config.toml
n_layer = 17
d_model = 256
n_head = 2
n_kv_head = 2
head_dim = 128
d_mlp = 1024
vocab_size = 569
activation = "squared_leaky_relu"
norm = "rmsnorm"
norm_place = "pre"
norm_eps = 1e-05
positions = "rope"
rope_base = 10500.0
rope_fraction = 0.5
qk_norm = true
attn_scale = 0.0884
bias = "none"
tie_embeddings = "early"
parallel_block = false
extras = ["an embedding shortcut", "capped logits"]
init = "normal"
init_std_qkv = 0.0412
init_std_o = 0.0
init_std_up = 0.0412
init_std_down = 0.0
optimizer = "adam_variant"
lr = 0.00181
lr_mult_up = 0.928
beta1 = 0.95
beta2 = 0.95
lr_head = 0.019
warmup_steps = 383
schedule = "cos"
final_lr_fraction = 0.0
batch_tokens = 131072
seq_len = 512
doc_mask = true
train_tokens = 779800000
steps = 5950
dataset = "wikipedia_en"
Each number is 50 + 10 x the weight over its row's rms, rounded and kept within 0 to 99. Layers, rows and columns count from 0. The size before them is the row's rms in percent of the matrix's.

# layer 3 attention value, 256x256, rms 0.0534, rows 84-89, columns 0-127
090:44 48 33 59 59 44 36 41 69 55 45 74 57 35 52 67 52 55 53 46 36 26 38 62 61 35 51 49 59 44 48 60 61 59 44 46 64 54 47 23 44 40 54 40 38 38 33 58 37 43 49 36 68 54 54 44 67 53 53 50 50 51 49 57 55 40 53 58 40 39 23 52 46 49 42 41 48 47 64 57 48 50 63 48 55 35 54 47 68 44 46 51 42 40 49 67 46 45 54 45 48 61 37 61 52 56 45 47 52 46 61 51 56 44 68 32 51 61 56 33 39 57 41 60 53 40 47 64
106:59 32 51 37 54 53 62 48 61 65 29 59 50 58 57 58 46 46 41 46 45 51 46 38 59 36 55 49 44 58 49 64 52 32 39 46 54 35 60 57 48 60 55 47 40 46 45 49 36 56 39 48 58 45 55 60 53 51 55 37 32 50 40 38 46 53 50 55 45 51 40 49 49 48 54 52 44 50 46 57 47 53 32 31 36 54 42 45 48 55 63 32 31 64 45 50 48 39 17 47 48 47 54 53 52 61 41 56 55 54 47 71 72 36 36 46 38 50 51 65 67 39 69 49 52 60 59 44
101:32 55 47 40 50 51 46 40 61 68 46 54 47 53 71 48 49 60 49 56 44 32 48 44 56 50 46 39 54 49 34 43 56 47 46 54 42 54 62 49 50 54 52 54 25 37 39 42 50 68 63 59 41 69 49 61 74 64 54 58 49 61 40 50 43 47 48 66 50 39 53 48 43 51 61 61 44 75 53 53 46 50 69 44 53 33 73 48 55 37 58 41 72 68 33 55 46 53 40 42 47 48 29 52 56 42 46 51 52 58 33 41 39 27 52 36 56 45 60 59 35 36 61 47 77 45 39 48
094:45 46 48 41 50 54 55 38 55 50 33 54 61 59 48 52 42 61 46 50 42 51 62 58 50 38 39 58 53 53 46 45 52 61 51 56 51 43 46 51 62 39 60 33 74 49 55 65 51 53 54 59 28 57 42 57 54 57 27 68 45 58 34 48 48 51 49 56 60 45 40 35 39 58 40 66 54 46 56 53 55 47 55 55 60 65 45 64 66 40 48 63 54 56 57 44 38 55 56 49 44 52 49 70 62 56 32 51 70 48 46 41 76 53 42 60 53 35 43 68 59 47 40 50 45 41 52 49
095:30 57 57 57 55 49 41 46 50 52 43 54 53 62 54 55 53 47 51 55 68 37 48 41 46 48 36 59 41 43 32 48 44 38 52 51 53 39 55 44 54 56 44 35 48 47 46 56 58 42 66 50 65 50 62 44 53 49 48 54 42 26 47 48 48 63 33 37 48 68 52 47 50 64 52 52 58 72 51 58 54 41 50 47 48 39 48 46 48 61 44 57 29 59 60 61 59 39 43 57 58 53 46 56 64 55 60 39 53 57 71 77 44 51 71 53 47 67 54 44 33 42 61 37 40 33 63 64
100:58 60 40 51 50 54 49 52 57 45 44 62 46 61 52 42 68 48 58 47 54 56 53 39 47 52 68 40 49 50 52 46 50 65 50 41 48 42 46 36 56 44 67 49 38 68 43 64 61 55 47 54 62 21 52 59 34 54 53 40 62 53 50 31 44 44 43 48 43 55 54 48 30 38 41 66 37 58 41 51 54 48 38 40 55 57 52 56 38 60 43 63 46 38 66 40 58 49 60 30 49 44 50 37 45 46 53 75 25 44 43 57 48 43 33 53 73 66 55 63 46 52 34 44 26 46 51 40
# layer 3 attention output (transposed), 256x256, rms 0.0524, rows 84-88, columns 0-127
093:69 57 56 46 38 43 48 50 56 36 49 65 34 53 50 35 39 51 48 33 55 38 43 61 56 56 55 63 50 61 57 46 59 52 51 39 53 52 55 40 46 58 66 58 69 53 65 48 54 35 45 38 47 50 52 57 46 28 58 39 47 58 53 60 34 63 52 53 68 52 48 37 46 42 66 41 61 33 25 51 37 51 78 43 36 45 49 60 55 32 21 60 41 47 40 29 57 44 61 71 46 57 56 47 54 52 51 50 42 46 52 58 45 36 39 49 46 44 53 61 51 51 49 43 48 48 61 41
108:61 50 67 53 59 53 27 54 59 46 46 61 56 56 49 38 47 59 46 50 49 45 60 55 59 40 43 50 69 46 51 68 64 68 70 57 53 51 57 42 54 45 58 51 62 48 48 54 56 54 41 45 48 62 42 54 43 48 50 46 42 44 59 55 47 73 55 46 60 43 37 48 39 49 53 51 53 56 40 39 48 53 54 43 61 56 37 65 63 52 53 49 36 36 38 57 62 51 50 62 54 56 55 48 38 50 34 48 51 55 57 44 52 48 43 51 60 40 35 44 49 39 45 42 45 52 66 37
104:56 65 49 56 56 47 46 42 51 55 57 76 38 53 66 58 57 39 42 46 45 47 43 54 27 48 59 44 41 37 62 63 64 65 55 46 46 61 62 54 58 59 70 61 49 34 62 40 46 50 54 62 57 64 49 41 54 54 52 57 30 31 42 60 48 58 36 63 52 67 48 63 53 47 58 54 59 57 45 62 56 52 48 45 43 49 44 60 63 55 64 29 58 48 52 52 37 53 42 57 43 50 51 45 78 48 48 63 42 53 53 40 38 53 49 43 28 37 48 55 32 67 59 50 52 64 48 47
095:61 54 60 58 40 52 44 40 70 60 43 50 47 37 58 53 62 54 52 50 53 45 55 57 46 57 41 42 43 37 52 52 59 51 58 54 39 41 67 50 51 44 41 52 44 52 38 59 57 67 39 60 24 58 50 58 72 46 56 63 41 50 49 53 59 68 42 57 49 69 41 47 64 44 56 51 59 51 50 39 67 55 50 54 47 30 48 54 46 61 60 48 40 40 62 21 37 59 30 59 73 52 62 62 40 59 60 59 43 52 55 62 38 66 57 63 43 42 44 64 39 66 71 67 46 52 40 54
096:56 51 75 47 42 55 58 50 52 66 51 42 39 53 43 34 42 49 50 54 49 64 34 44 59 49 58 55 54 40 52 39 52 54 53 54 55 38 49 58 62 47 62 33 57 49 61 54 58 36 63 64 45 72 31 55 57 37 47 42 42 40 38 70 38 54 66 45 36 42 53 45 36 61 44 65 42 70 39 51 40 43 45 49 21 53 48 51 32 57 49 48 30 43 58 42 58 67 52 60 55 42 44 52 55 62 58 53 73 41 59 39 50 45 52 58 58 68 58 58 44 40 45 36 60 51 35 47